From a checkpoint of a small transformer trained on Wikipedia: a variant of Adam for these matrices.
Each number is 500 + 50 x the weight over its row's rms, rounded and kept within 0 to 999. Layers, rows and columns count from 0. Numbers have three digits each. The size before them is the row's rms in percent of the matrix's.

# layer 9 MLP down (transposed), 320x160, rms 0.143, rows 193-222, columns 0-159
098:502476482447480443504409514488483478548486542545389438511458465444504500513439507511519462450580470515472533565409568555504513457470528433460521510519587525493538564472516454497543484483509536556436513543561451440440463473576435485463477492479493441562531550475470591527367465436590473452436512450468528334615390495505470484549516453526510467499527394530466532540377527515448644500473583522464545456522513529551420465491518529452418491523540511570552478489540451458457461606508475
104:511553533381514514538530542509460597473505482525498558426527556521471556545558509458437496499540425492444505511446508528474442563423487524453529528439455493386545483480512505434495501466374449483436462456562367486557521551487444482456515485570504507451457437488472406453530472487481535404544421550495541372487451528498495533471470641485491518536509454512502462502538450431507518467496588395444623501568482501544539510523454441529451576429411511562494575550560606495448490503559531
100:492546509483489489451423513464452565474505516539509489531483554505400501486555555535514522409609565528494419585539564548562481506527548580463461523470458481385384429462477532478414443538479505541602535484486508524540491465461595540471534451428526552515458564521438527456490437480423448551491531489508392576594476473457578526553557477518456503541559436505512514485523397447439540532548483509458498572507303476481510474481568555521521563538545472524447466490490418503484482590433465
095:427632482462458562477515501553469528522436487456517382449548614561531425478596548440494488580544397432480565484528540452506542486516490539458383485485501432595511533443448411516420500496581496436508564490543434447567476493512412543531560493450447507513530539469508509474447443547549525550553419436580502600558433481523374469465503471510496489516475541437527505529508407610435516405486483498458484493546536534495503490521515581473513461520405557539485590500520543527491486543499503
101:517472490554501601527474478489422445509483609548531569493495498460532556449484542617580463468484495363429495502431545525489547432451611488479515571440592533460545526529500520444503509402526489486484518446563472492485583502593557598512548429535516543522608516503668519512429561537548468505463518518573491372438486501548421537482508542564500533461513537538456508546490524393462553561547498511491524590476459540533508568527459417513553450485492488492463553485514547504442524448553477
101:481583517539486558538510435530470497521422510481396492540535468538536508483462557467569565479514508563465621460529522493462523549468469482386513497512492491437496503554402543511557508472567476527467508488406337467505465552493520590404481511610568428495497564586485554520483471439487479477437499475507514373496507403517441485423498390430447484404438375529541519540553542564449432556465513512508498515540495481483455548489483504468472444532494408424463526460506549579486454525565567
099:449537550438496581500524490506441495460524531486497666527484364420528499489523411515488490454547544605559525489492516604467539551505491502637504418487612506548576470505531477571547540503495518440506398445487574470439523541490503558486473482435474575567426622438484464467411546483545475398497539499520455485532464493525481366530570548458500489469440492510496487511537463500485452425472477485499507467550524488497439457498498508475489537413566610551505496522475549429510493505454619
096:558515539557502601490540483415533478462496441503465484502490476528461468526548512441439507491418444440563415501475476534508463532535502513478481576455411522540585466546594510570515499527558451532336531430432458565512531526486463535470496556504576404438537472491520477444535516402538492531441512521504499389426445602455495437466514533439527521495436564480420567577558585519524493545430568403453429514550568505443513498515531504490505546457553534421522541556509390563436482463574569
099:427498450498559481553458512541555478497553476468529500555572586457466474536474418619486617472554478548530638549426489481523487467519526480546555471634561551432509560558412528530407562624502510528409546491520474544507567480452528552489547573491498560504496573517507494460488500524530471456532495487614596489484537413461564414465457464596484479526492507558533510542518533557495489580472503465525458485522500593430487483541419480523457460500421484469538538470427491405542611482491539
103:507542385490599482503498413450567510544518478505527411466470515526535568428577506500465541493527434416476384479579449532501544468448513406538490567496486563470559534469466552532483572540467436486476398606524498463559471521514477473511625487539493474494542485616478464495461536535514453563466476489527588610453507519468537545475570563458495539520493443495478640512592504537497527441479602455564467497522444462512397413501416555471528551459497472496531475481420433471446509468587490
103:520584528481503509459469446363485546542496456480488481457538575440483471517527479489509575602499516470506538466447438541417534443449575548499516494424535479470475504545462617448548494446568484470517479462500426529416528486570484481467532525521455464460464469553424499393512439486466580477459442362468482350543468540398513451504448452487465418525473418504454455521474613568453405472430461541530491550576521452512477566520521500435467535620514495483515569528423508493483420465544498
102:533472378504482497541454549469530514526516351511482575565453497548482576527499580551553521565547498513526435482485465415522489490482517502450451520524571481494514483493452511382499477504432503459411505545439536484463573587431434476567450516446478445401502477485493508387410466511455596534404517424534595511492380525557491530516443373521439519523502411507466362467531553534518518465485421460464526432521511509495471466477478485450470523497485460477474503490575514574545568553596467
099:496453461488511465604440486429430519506590460497502483566496479500506460473549460529517529542433418449495634524528519560448498422434520467493413421509476566514533518476535570458592562538491443538516491449513222499517507484493383525453556533480469566435498479526495557510530454484490497553540475488570484545470507561530453494544453500447415449550475430516566417507416499515532497462571556409567532527424478431472445504479518520480557458493446530515473438495533500486462457503472463
109:457466564512457570471495564526544444488517406544417404584473535497396496532494464567459432459468493538489480565460602535423465430540418506586432525517440436446578560484506469518512565470480487527496609592504528449358490436473518509504478481456501504414527515447509560422487468432458516529424495438551508603528432520445554419573535560479544522540536491520466545481415474519439525452542521495465477538447581467494527493492490500487567645568474521487478474545468506432494414487479415
102:457529457501453487484504510561535474443427521515538422510518419476431563434437416497495486518426500575500490605448500432454478493508461492548508440492478403532530528468490583519511495480459405487362582555530587499534540520577491482493517481531480546533532548498528524534483384437500568454527509577549496448571578484441588498504554478421558462578561342510578509525495587472470514601500494560435533441458466580456474532496526464512517634478523521474417469497528506518462558587497439
101:568530494526453545538443463496478578441586474517546467515486544546519516640525561457438431585511466492550516522471446502458461524418473551511455414408476524540445561431527554493563528574506581518556485612580594541578470405473429588605423494528492545480423476505494512502590450596440551486509529442515427498495477519574485471435583465515448467551545455500482480457476546513471532495512426481503493452476535387507521547502489500477519452460526516392504509552480599590539576480459448
098:477538558546519519505482599510439535492497496474471467517506456448565491493467469487618513395605444549514445476507477481450522524546416474441392463460563445526509369530488537512577503610479419505462498441463523543541473448544485510550578434453436543405442484374554545513489514497401560571503498469422482646545496562435459509472502480461437492404532493493503555551531490473498531448418483549418582516538512419563508480500565492513502490547559551502475540533409428440508494482441526
098:471437569580493596467520506512439444515506551534502554486420553479530445380439452525405465573539675490534429464496508459542529501514590502502571448460451551446492547545518556516413390504433413490551498491510515485480517543547386435524614541504560462527538513531488511465492556506591461493470564459533485492471530550538481470454415544424584536532530543531454500546488529527567481439453480438517497471482508389514407536569467519503415494582524546474431524512540505465547469585481557
095:464404472473546502465499428506486467422462557461476410518517454527574462508510514554545599617469606569424592548543495488505444420431438516571470572429490470459550478429483495496531528572546610482534517469437544479502503443531517455523550472388537490485438521506475588468514466492528541500486541514482667480395418499420472481521486498616581504438547487495496504503496549442600544511458480424485473521577555487482467466503496517569521547505551508414552516550571509522431412492476518
096:535482511561434501556441496492554550538539498491559541616492550518545432499491486472524515499462548536528331485498477571492601461501484495483492522464476516458519519545450534415552522460555523553422394563500549532511511513513529501520459494397570498464440499612573478557498521548496492452517540505551460427422518532533550487516391567524592485489494560584384508456430559524599505497506471437429469515481524522430533404618590574407507557458444454484502440504517543548479493558421542
096:482597444571528505524499497464481539439514438529565570569449517439569516576526535439488434531572502569540388481508452496497469394529470403585532511495445499521414498435454504497520582531482513554481530528528742579548466499503491433437440558567563553485497460511498477499490524432498570476468534538580484456466508532496523496526527343457527450546492452490512557525480496551495475613480452476533525561571533514498470492498448511482542432464543584472553505477436520441412517472488479
103:485471494473467521510597514459442560543522530487586513486477430537433447459526504455603477463519494495421737483474575518545522552485537499469430484401475442497500415545481479554490537526470557425497585497565662413545534400443520553481422440526490512499546549414509495483506515485545453553418514515477539490388541504510456520498456476456435490550510443521484485472525606459474486531544496513500480536494394551448514552536515408504471450541446477418501453499427473507440489520467501
099:467493500467563545452536471551513466438407530501562506508587610506496442657474464492579448642435513534418623526554413524484468470504501458452508563527484454486532502478522486486478457566509424488472549371504496613522556416536432487451371425458536517537502489494442489523559502463493511525558479544465492481606538530530455491443481486550457446477545444469550513489493488521474501522519402421426529543464429489508540539458441560481468578503605504514439502510482514389481498506576498
105:431579510513484520503490438502548578554398464518503487522520514463500438533474449484496526527490512477477451518531477521520505477519456454441467554488405480507524484521583441560458526538510536480545556497458205456557484456598599481486510524555486518562562454567534522561507541546495375503494439567443447377474481442523469565477467474524536580508595477537477481493539450463454522521566537469475515533459540385505540517501489460459542488546450474518544494507588531539422489461573516
096:559441470550492515397457542485545539528495446482467559546586697544479517542559543475487532491557449541460413506558490500522507513491460443410543526497492639529532614532487487564500430591536586488484523528504306526542477527508494543459571459440467479455356430497453546616490535472555494541474515516493479494467487475597451563484553537506482505541498441542566558453487510574501482480478466481454507477547482513495506535589450503560526526438481415551504507453457484545487484469522503
097:481501572466489411509526491550548416514438504488513565478501621502558426464537455515542507521491573554472614451489454526469458487621489460476472461520439492475451470386573483488407449540555443512529489531482439619497466565503451542558574521571478342404481465469464514486439496487534482498498537496486618479507459555517396525548578539492513539445415516500447497602515459530517509401383516507579449507519447573473428522474547507476511496514499434414455518460534490497495474492576448
104:480458385529498543513455506446505516529507475486395406452455588519539527499543563474560488465518446461521555440389477453548528519473507534620493549497532537545537489409530480568508438480555438471489457432443282497483499455545465448485536531502511518521627464529457452501545482523544407524486514498485464423490440513498487431477511455432531467472481520457501499488427543487389432551511527526464527474392493603502590507502445406510436518545450542504442549406504502484465449474527409
096:470438456484422546414435533496478534502554603513516548553491445487548536548454497556457506501507471581479457506387549561563622500447467572529484495564547558470500503503426644529504493594452456528571564454499623496531515540481533541434461501433545504460558527544449492552538528436556411492483601537424505438480530553422468505540468435495483483532436522492570563606492516463562505488487553440444495528573446498517518548557500617523471406515490515526534528589539576485459571531435509
095:473474447512580477531516392532475509576422518599571511440479485421448496506554462505496403528516475451479438489551581542440507486542446459468462531396533483461596502515520419448535465417444485502505448606356574569477514420508401434467530404500595517518553539450534554424552485532452435377533531598415456448498546503476486455517435479510495546516600404501492533496566478458443507447485466530477543548465470472462471472449478463459527412463445499442504509500546518543515473497485544
105:537497539482472556528485462453517457535451514521583577450469504447519579420588481460533494505399462456464462549544572451495538490471500476534504436470552506480484490463465481514537509532496479575457447587418627471446574418435480433542542505514559518515555580515431532536497438562469466484434493511574480593568585530553538436421537524444593553575513508549459448481511502576558427496556459412504531509450429477432591487554527576546420557501460487396583514500468449582508432409539472
# layer 9 MLP gate, 320x160, rms 0.137, rows 194-222, columns 0-159
107:581498543442480449531554521492512551515404567462567473584414472480370596572556520543588452422520553464516509467557471480496471446547466471519563366441541588510485519588570546434557541521473420620469521556469583526580590556481472523579524574455540509429475578516508513467506491472493488490454493485519514458404523490474466457537489583526548572527517531517553498447456566437540493442565430506559465503571513512586448425569475474493507427503500477509510416494546533468565495563465507
099:603447378468487439411486501527576527513512523470571441626494458432418520445477463505394548430561500469413507522461550497569460489449545447487569479590465436502477519511512562448505443481524498466488479542458609481494499502499538456465538473493571493472481549522480432521479461462424502551585558574506430526455474440476564550552505533564524419546456391460595404500455575406475493479602554499503450580460464446492462418518506563497468559470519545553568471507544485542529556528552561
095:540513558538497505561435480483499578423539514514464545561500586535474533508450489466548434480584569466421465521475495433513547530475542518551469392465483624479467593522495539503527518466428511424499479578582502485418511547500578478533615508553555461533495456487471325545614513494502458470559596568547527565525513494502512530604509381525612478481515537479529528489432523417542516525482423487442496441574476549434490568480426531569473544493565536437563527531512540498462528535512504
089:430502492483563510461542571493499457504493514512480506549514472478546505558467526491334445502597444574560478523576415499466515444494476579578514625500523485494459462496509431584472462475447468538638497434554485470480533512522479569551570550523409511531472478462424475550490571442546538521505573505491503528548426499536430526514516474483481556490486597542492460474474559421583489489414496381415464516614528556425548519534509465547551532527577460531404516572393526528525561464460460
092:507423556577526455564491483510601459427568494441566473529422470503495456481533526541449519478477561527523502513484528482495457501541439476478478459627512509479407515574468493492426402557455441546485478527372447488486437475534512537412422588604588516494418570494508458522433448419530533565410530520561481525557476504550487505519572368452505550447444492503534472536425451535512447556440462469503512446495601472545512493479486548438471404540542480483573549545405478589567492520457542
097:464535511537422372468582560562559485471535457582548589588488475405555461484465481537513518458456438519513547471496505463468462513518488544565580488521489529561522532496510476404549544490477503512539405553538463591553512534531436538526533374517552570508464565468610466502461493557494552483472488582409409515499530467485486547555471468454547514464492516496479446548518670491510436466453449478478483521394442488504505506455489547520427571546477609451569580593476543473459553434449533
093:498521434667579490468506542440552554499475443501359497514451502529469501497581533485558511515457440480575471481487420455518476509490460485549556496525492397458487485585479501390594437529586486479467529379523529499417499551483483414424526543382414421428523482517484428535553515485502583490446483482500562474455484533467536480402547483509483496452492541522483441447482554481551466589401460564508459552479591462525579558479463514532506489594560485558509419473548559500506494469523554
098:580465538513510536432550640516523484464519392425554520623476510491556534504509528417526435445500495476630427519471485559548469446539505573588556587542512495555543516518509462497538637577514534451473452486481543492504560561518533491542592483396527436493497469464509502455478509416515486566507499505546477450518519627558445562431483558525477529512535514566497512528475431468490457557444417494465499504534517522469491494533620512576543411542470563514428488542489432498538628554465483
093:515446515606505484511510476549553527453459531518414520526538517475503441605474551436455470430547477443464353554565500543527523511526433586572624450489552546556495475556530435465500456452483439472552474511492482534627543456469552510488472545365462528540442508437522520515450411497582534457491539441438534460553478528415482617536445464518427428462507542529500417493419466417479431452442432486475417474475533578458582515531471549444565473557520541504491476550515535456486535518459536
113:495564478407472471494519471439507452537474414492553451532550535418373517547543494507533503578463545455508509464424480568395512478539457574520508414528569581529395582593515425406580539436425578449517414516400537401442504505494482551527497523367504500431472509431463420503518537494532480505430571471550558502474515577487518448522496482438530506481501537597488571537453504483563509496500480453477497506503434444537517490598479510394555462518473491447445601563487506531527518469513548
104:461583533498440452450507525532583461422541546525490537570506476462409524480617523471547475503517582578494531530574486452477486525459446498525589501499493552491480521556508446540535471530459531466585398542481524478489408512489436520507482527553518501449440440500469576550448462418391466463535413469515407462513469451458566463599497470485505499422425433504447485440510570491483499488478574440621467445498484484427555555541543525516504524503402442575509558568565444508559542493360386
102:497512597554396405532472498580513495465494524413465576455508491494548520482535558541517475454516417429482518410528516608450457599493509480552540476560519533462555502580469441482580408513423515473526497486470455540424494510510529606518428485518572465418384511464543375484554601462540462515535495559424545583510514572530523427517541462558532478490530563542465533588531474467486471461479354501416439504473522430453457507515472514506458500538502548498453568554550466520483589536433518
107:486516541374505534470559580511555467511476492563510528501442487439550581539476446445518462465443493565581473617454516519487477479551604544555513413457400552496529462533471410378502519533464521531526496522557576632498511457511616566513535506466486556365553427467470496460567573498443496510556537563507518568514584606499531442550483557500554427522544557579532502457481488553500527539463481532553539438474583509494557494500568463490561565517497529420490555511470451495501561428538498
105:547542493498520432376545527537540521553477535436550522466539475452543480562472492545471483437517501510450528446459453595414552524498505546517566460506579529496495609532471466567538548481447473470452455446427535419551509502532462566554402468459457481485474558511536496499408584449567492601382443527573471471514524447513556447484502420475431460477495484561471530518464555465667505509590486475486516521500538517489487626512622427473477543500430436585564515525497625484498511487458487
111:442555555482441472468554523519527548506464456477514554478529460431534541593558480610461483554508482438514486480378523481487396583543582459540488434490476493485429594463608473455403528448446552512499471480504512451461514497597488446578472600474510554464570504480504558532529500532513567456417553535488428538465520500566461415533475463455539558502468426519517537496392540486427552585581438478578517592504511515527525516494473405415529475452497397463468513481527524470583597570440479
097:436544508532454551368484526530492459511500437579437589508477484470435484536537482525485440493499404537513547465565443600477515502592456389579463521491561481579457495568462467464485479549506492490516526540571516373504483522499538536520553454517460482559502496571516515550496532512422573514546500512527510568436535577487528570595542390457523488473551521484524513478597550508517472473456568470507638517592567482508531565480534522569423457545419535517372497524568442459547415536454423
096:593461533400471444499553547554515501489486519622548545455468420527509564459519445493540431488473562510478522562551471526365505555672436536489434477467448437464489577434513504455451501552508566480574429462428495453454537497559527521466493497519470475422509498456487416449566526395449488557468581472498559540453559587523478525598509473516492530491553466489512482450513508476498534520453459527477521518542433500453410542422483453518480474458424434404484534464573480498632529439436434
085:471480519482467473551514530543512498461549605495467516601462455424512527492512559509408470444524441548584459478485417541470596467504462577486544492572565457476478475582542506467547431425501501590521472568535443496470457499553411568536445496571442520547434492514449490557409499455535589512497558489400527494553473556459440467440529381424441568431546454515502513456512524463530434555457444426467468484497555450425545509542487560541424518576594534534513628572414466493540513496541443
098:460557583562406414556539444444512594527513510458485648505575435416478507456473564527483405503506436614558527507517425590520452506487487524567427407473499525413469538491453455426523432426507524484520491580486509520453458508507524587508582448527563569464427491478442461547533523535558452535563551508501543643509499571500547449599541499438575506470535492589450516482503592544511465524524398423544493491480497472494522463535546525478481512432579509471482469493547495494521547532499431
095:492499592513478449412514487496475509472602463573495421485485447522554414570469451442498494479601519481626505538444535462526474462529493452469574465463445481475535524538527477527559565511516499463553521501565488436516487483497495584514458500408472497483521551517401513483581428461540488422494477592489532687525461644513604518471509470496510394508548493544589536506484471497553549506570446530502458480552521523469548486586494503477519572576425569462518641489467482408515530504453490
096:523460506502488448524455522551478435458544515489496510569378521521544443521566552553451509475391407487501545481492423549543549552535489555618549475525527476458542570499505486398560504477507464544478523549449661569545486568418418539538479570467430455456452535572507483497495513497471529460519487500418470421503414515494428504506504493540471576388531470565530496488417540502542483534446456332505591550549581461432558532520440529499490508517476506543523607485483540451571567484521509
102:566438525504446461488482478469446497493593493514518435582403550451483618507440572485475521498538519506485416508426432530482499510478569600547463456575570562413472528531503540487508474515463538551572477584394579468573522522495480507554616500512375522470454451542539489523527485421550491408511585500482485481410584469573597498562554486459494512586542527545467479490426582428520389513478501483627483517487503525509508512487607571459501490487482537474483509520447438531486403491533510
096:518415534497504537455556567545567508472639563473447493544511467559376477472495480589493495462508542498513502449489454466435530554559553456502514506509500538517549532559540513405618495466503545581451459515460535582592520516528553450464553481531498443529545531408533480523532480565561547469517508505487497485463428433555370452575452437430488478472423477469449474526460516464534483562418552384469512572557508470497473514590505461461572457501586484503465486669531555546564459566451501
095:433546431522499396527490498495426529490487575559489518405570448478561391513462467464482504486488520547472436403440528520397513396566551494563474472432438462513418508494549546436493478520474338575488560507463586504499509405477459554471426564432526477515509477462519421536507551502517437494540479444458526517538440480565385479502362490409489448491572515490393507567518496467505556549536465477507551532460528485506448406495485497517501489551553562416407450547565469488483498495527511
094:543425432426587481525518458463517477521541465458518480475486564482337522518482488512580583491492501418444532468489466552496453518472462547606542547556526521515508513465563434517456450480474593475548505503504532452446530540509509533438523500422473539452550519513492536437471453485424428645491460481463455451516462538511593609455624454431451412503505499509604611425559415523491525488448516530518557466453527474556562537476547518498521466468485449552457591500445365481537519490449438
100:553456497516476538443469557465597492493459453520532528530472572501406480524441641523508509541575456474586463490546508510554508474517477522629457544553692500534518457433537496588533434503456500535516568594502517472523468483469442561399498476522514527502506412457536457504485419486535410433480484456451497506472453473603406527405516462532542452498488548480529438487455425554557510494454548520529497591435557540546566547561435490524601455505540484539544562538487499478447531483391500
107:597389490513492467476548465433532538428482510513458466527470445541469499569584498519575505379510386476471513509360535487589537504532524496483577563492565439513491526460536447509564400546536479663478451545514529450561480524563492512437617509497476573472527501449533525441545545499492416497462473529428463538443494489603510412475468486461481498471488407550567500547492461546492528510512511503492570562460560476564563519576559444535590505583469560439481514500495442418465572470463507
103:524600524451462542438513434565568521490531403477476548402547456523550487480483512421418469450518573438490413475477551515524428421450510445579527509517495415464549479496453541565457547519460492496479355498541541417493483532447493413497529488484518509486438459541553484587446473452493475553416562456546591470561585530556534498527466496552468496574504490543593482507595463529512521643523543539517491504586539503552540486484624489483511481584552535510447605476533511464513505424453411
113:440488610483524501438500511544514400537505462511376495470543472485417558500498504520575452529434554432522499481509489544466543445531517512551545514485534410413446545494481561490484501440503559526542568431410564527544462509442650546501562551485560445420549481549517480390535545529559521436554498511432569602485526526523478423526526451560465471529433544501466571608483495516454520522436563550440523477603421492439498558439578481520510446502480398514449534445529529404523571534494469
# layer 9 MLP up, 320x160, rms 0.144, rows 194-222, columns 0-159
105:574397432526616475552536490501460535526446599470477490456509503482525517521484444408518531510559581562419525535438618536439476520573587524517487457525636456419524481486344510544558380505508570490555479463482524586534594477504522579404500584610551503523517400510483463496525568525491487582566515497560520484491548495478519502547485450462533521452464461503434532481520491496458428522541513523598520477451524470516519559489525511507478530513578523433517471572515540545503433432432456
101:486482472483416539453545547423505507482518520548448491491488429453467394503544482579441419453401481485505470487471457473575512516439448552446521511491496508549419464510437528389506513516591476574360488420518444475451461520551590480437440610518476522445505613456456410457484483375546554472500512618560432499508465514534491471506488443463468496459457466465444503522505508518561534563525569467534453503411545531508436471570490553507433494517630614469539493545540562469549487457468459
095:509558591533423513531522452483465529489459535489409427525476538492418537519570448415484417439446519531531551648436493555560527589474526547488465422553429434447453468520504560567518488492528378550498507503504440469492571555504544535514515525528543481542464392505430375557483478403528410473559526512411511463439453474501532502489578369543445455472420435446558493509551484398480508490504519445572551532505541422534534518564543491522548479494489527580491489463528497557469490455470577
102:580530456585553523456544635460502445519429486544446463458471518510429646379529515496523497505562523523432473606469462452536482555438538511569530554406625553530577462508557485473500513409474537556533433456538459451527550466537495470475594423521520581607503415468570511446440528476565536497545528437508454539442441555502428471502385479516529532515520490554489495564499441461536538489471558524539568594537459510507503512523496445508520552516568533521471387585479525485495492501511513
102:520511511625523546569499547512515592460498520559496480494472455556530517491513513456444422444596409647440486504543550497463570495515412527487589499508528535439554519540495519495455374489459457506561535499412476473463435535502587543494525551576510512571467492488518439502479460427578557574481531498420549506532465477506377498527515407501422601508507519443475534464456533575531355505466516465472450473504498491473585585497498582501454465550551504476561494484445520481512608599478552
099:570455549491554518477437542436496525426630481501508458486427449503515548442484498596542454486560465589615495494529488632630448559553546537481485540480506526456501422570552511622446543490458444523565596419520489462480440469569491546540462540446460465459503566586505543455487436532562505550552545545463492555551459515475489470488541517542415416513469480435491634518454449496499496435528539501471566440511538478453452438498488469515551424561539524572581516508484586452567503530510504
094:498483561499452476465463479531475417454421492545534536617454452440491581596457500549503469487513525524511433496488551567523538420504519640554533494479517627526516440536597488472445403581414477563497520516485493504484473565552460474535511507490406551522486417567516451470475493516498564468539531451409472492581555507451426535449409533408472538573465487496368490464471569569603397570489445494438422507516585455504518438551488474448467517513570549539484553517493494483558510501464528
099:520498527516540482532559539444449406579532509509476495471489569497569463437487548495508439488561488548426488535458519502476440537534530420502412523533504596419485486428451435493434481586466614449527483564454535541553471366438527498414533604631548497552440577508496451555408472421465400492560505483556552463509466428519519526542524535574479514526542537550567483568484504554472523508536577437554486476479461493537443494497525614491523532470557554422558417574470465469521497476594557
106:463454407474538435548447449461522540431445506519542455558475545450502511520501622519600484574458564494436575515442492364583393550482541562444490436518431445419447491508493589545466501478496611494408437544528527452555531479520471459473577469536477522486531467541506546523474525537379502506541487456552549537460503484469493543573500522463442512542475528476450516553469513568518600506654540365499514554477498463532529471474446499519554588505539591523522447571542479474523496436545519
106:524472438409413475458492544477528528464546439549502425506486507406418486605506429525464456548451526548442479547436527527474543463443502591502504510572522474441493547514449490512532510444521480411531426533464472477487466470524572498448440487432523470487527568484512571458552469478464467561475536484548415459341499631561548479470557498515563466403509491643495509546402543449468472477488529452433540542475410442502532581456568513516451485507467542520392583494495518474579476411573523
100:509562520541520584486552561496467515545544488570462474542526447533483490536486509407515429540397412464554535496439565448427517502499497472508471569407437580504482588617558429449590435512460591594444464427503511457455477555535385457477587484480543516445490446510494475506505488496448505496453498520434505508475440556491519535581548412561613551500466397502522476490660517472545490561461494492515502513511433518511472430476535582565451439434401556508530469493578474484493494493478564
104:529495548502465435498415587503546546573447536447452505450500451494597479506493529500578490464478461370517528405425593498572454595522556494447459555534439470493545501482499507516543401476444556443509470560531476508489441485570507520536522471520522499491399451506552487430470603524505428433566508500425544391454537491478533490476493591441554537528508451571471565578598464526452471498508435569489432594378555369547482530508488547478552500490498557534435571532581499483482542543513494
113:555453433574536535507513523486516571484526514502482408514482527589508442529561435574482555503506488427519587517544540383408507546500516528436497532548618432541529562485513505656465590614462474527538541473480468495504502533530372493478515456434414484579508592592482571501474433491596470486474470445453554460551461471533568458561486455457501521477532537464518456459520453505607450455493570459492509553448543514489511470571426465583576480551499529528475541501530501449546486375511468
103:478521545582532476522539489525450612529550432474459497469480502363384562504565455452562426494572502546475506574504508517435414382504534443504527480521482478555434489531434534457502425440509575476520513530415496430489462447489470441550501606460458459479512534553445498569481517514521525485562484471423596527512508510475476594522524409482653533413469466425611444481468437513471456560538518541483533425556478528451485358502486514455497465508523503428528433478528516517435519525509434
099:652491570486524515481489614501528551495482487460486550467428490524517492414578466459509459409530589480549483579487428515481521585492536472566517593486434503505540428402460490542475523384517586423510461479405518441471471522429561426483453536481493423541522521438536558529482416505508415579522533521575504455455443498591553479501539454543516467531514554536508520467495498550515482519475511500581460558459515605609417491536493564575527426503474502575442541418462480430431510502433541
098:540470548450470577562444509464423555454447433439548504501509515476531622483421411488516466561517571469526422519428466518537489578512554487483589573484473433424562490466606503419466472476618557471471442529551469428445474458550438544564504488508503516420429506571501518482479582441451432492594523548486439498500492521463423473436534528621573508629560545532569548516527480567514483528465452521601457486452460560464473456495509496436504391474515528519557558475415533511472500475511488
097:544517510560524601497450483551497568495523476438625485475493483518484412485491518539481529514493562414438518457471398529521490525507528451538524387412496495535500524538458629495520522478473507506551517521480461532461538500517523459564455473501541399584502523533439480532506593398476445504528534562553479539442532457505551417416502484457462478462427543514490429511519420547520529449505495461510464458398418412603510400623464492478521691594512523515486571504447485498475481469568523
097:491467485522595481529518466503413473440455452513417540481417546460498431502562520486479479596469526497523577498566489472629476550463481490536490489403435529458579505513420500535438570623486472512474442451499527438485588556575496424556539501428529554482469498505558588501455507424540556535401478456521565531526425471567596462547459535433508513492514564467571545592491552374464491530542493585454422448542452468472477441538464560559596561479518498475547521516531516495590437505482558
090:584461474497482492561488538493554532596507540462473467489450436527524541506493586515510559539432580399446505460474527565512540592589413477445481499517540480504569515519511479473452506417508533431517447458491494467492448529626497507501446444506603534454472426556542495416412548538443459502477543447522477457464437509471429502481522566614592441501545461504487539551585529438466555505460535524583533540436490438488546586587509582510522429423453453585521620507573471496524431492597466
087:480567505507462532570528467529555409447478485450584500450513470553456649438521583567466525510447521480499502499567414507538526546475506486544530480567608563543461447599477482423532485445499462590451483528418507556514525568500519479519497469541490470506552510528544460544457496503509423460477564487572520515441517403507415459452566558525467591441448533492392508502472561569470438502393530417512520552445450512536494521408467544427509457538576450572558377431502522568550430449503545
100:492478502526487447475467449540507516531517488490599445494492507526509546542535472490550473531444456566431567488513599450548440373488470548415493527567450483409437434491481592533500481550505501508434562490472431462459498544361528490460486502480621438572521485504527571540577543415571430523460558487493495480469418544468457431411570456477530559471566412468555482422552447478349520521539584435556462564576518460476512485510494441481438539443490493474603463548494471493455443464538549
100:505539360512401593446521635461466423493538431454564520509423504455431471454509513514541454449492378550526506490541571531582486557482464532486456428527473564509443502564474425506484419588490409529411613403541481514468417566457535496480493486505517479503472583565493562454476514451486463480482514580485505487455484519423515560470474491491550505492485579484514543485492442517434581592521411528460524492488438507522451454511525513512493471486357574508531431514545591559468448522502571
101:522446485495551508484502443522487517537560540468519531561525515565418530393456494521530469559498590456442529481486459408456534446448534514553549499465524545463571480488443539456645503467472535455489495542593597497486459564525472462520475472514472430494566571377526528512553486536482569482505448465455533509448511532584395438588535520518522389544435533436505469475529514487492584494437556448561525553579438552484498570592468524523515441391546426534446420562464585541531445605535451
094:531548569445557484585558524524483569468474575549551471496614430526512492485533519482453427488534530550496545467451587460406565496577540496545479492448527444518531468444449555483544493476452468466476597558373564517484564537576495561467437555546597458551602422484484393593544468561424503509495583410570462532530486548533519547429438529533574427533557537482445461479530475510524457459458497549444523454514521548484536443469499548530512537509574502560446436466641499542453446519502536
097:526576473557414402568512557519540453451540540515478462634393498496502460537508532491458534505613495513506468541410573476514449486449563443449462496433546626476497485556510478610543438515478553414476622424428535466513496649537559489551563427520461535560621521516535460463553463533432568510487572487519504457539549460507541534451524540432531394500518447464445545375520452511492462477514485526506526542483530528477528525484560459510523436561493406488519522513472464539483526483471523
102:527585514535424536381541526480419569474410529577502499549615475545492551442539470481432471419542455562577482573499519443453592424482492473468519569476606499540584612533537427450421479461460475505533520434528494507564408518473544468459478490463465484517495519553517475512445465487542483498531340476531569488544490422522439507563412525572462450472576469480471505458469490572523521469475555507549423546523551502436563533541578502493541485534573503439548540556459544517549528506521381
095:535520585531540532579544454507481591489520407443505519603535549448457458498517572506492459519532537471527547526450478529501468566562448521552529442483465462481417505526511458476513394511520593516578501483526524422539489557560502590542450457436401506416468500560515478544446571525425513457553445499417447481423385449547531536462501500550524550600469491476521463544494548505545504426514467418549389438507429519507471560480429498437485501378509530467656456544513439476464484464550583
095:521509509542510496462537419510546456532358487547508481620528514476433518537497588597499523436416432558621509494428484406562520560543503593514469520443463555453418576465493447582474498474535467612534559539482484469599537510578494548467480540489422531473512533503523569414528387568489500503541445522451480487522440479445471491481368529488461529542480495536546408517437489451540540524489503495504549530536443402477485533574553540374481519557463515489485500453522533536443488581459465
106:521529439418453540356526433445434410601580496587490508580559500472535484500554542540471366536525581518542555493573570519490422395456416418476528449463422513539505512556538504592457512494495590494503490421443490480518528584469484514564488459515431505485510422499509559476462509544535490421524565425471529475496517443427419514493503540577444579533420524411500514437482489520498471623542526573574454462489493578549510468477540513494590551467454523489511517478561489492488549516539469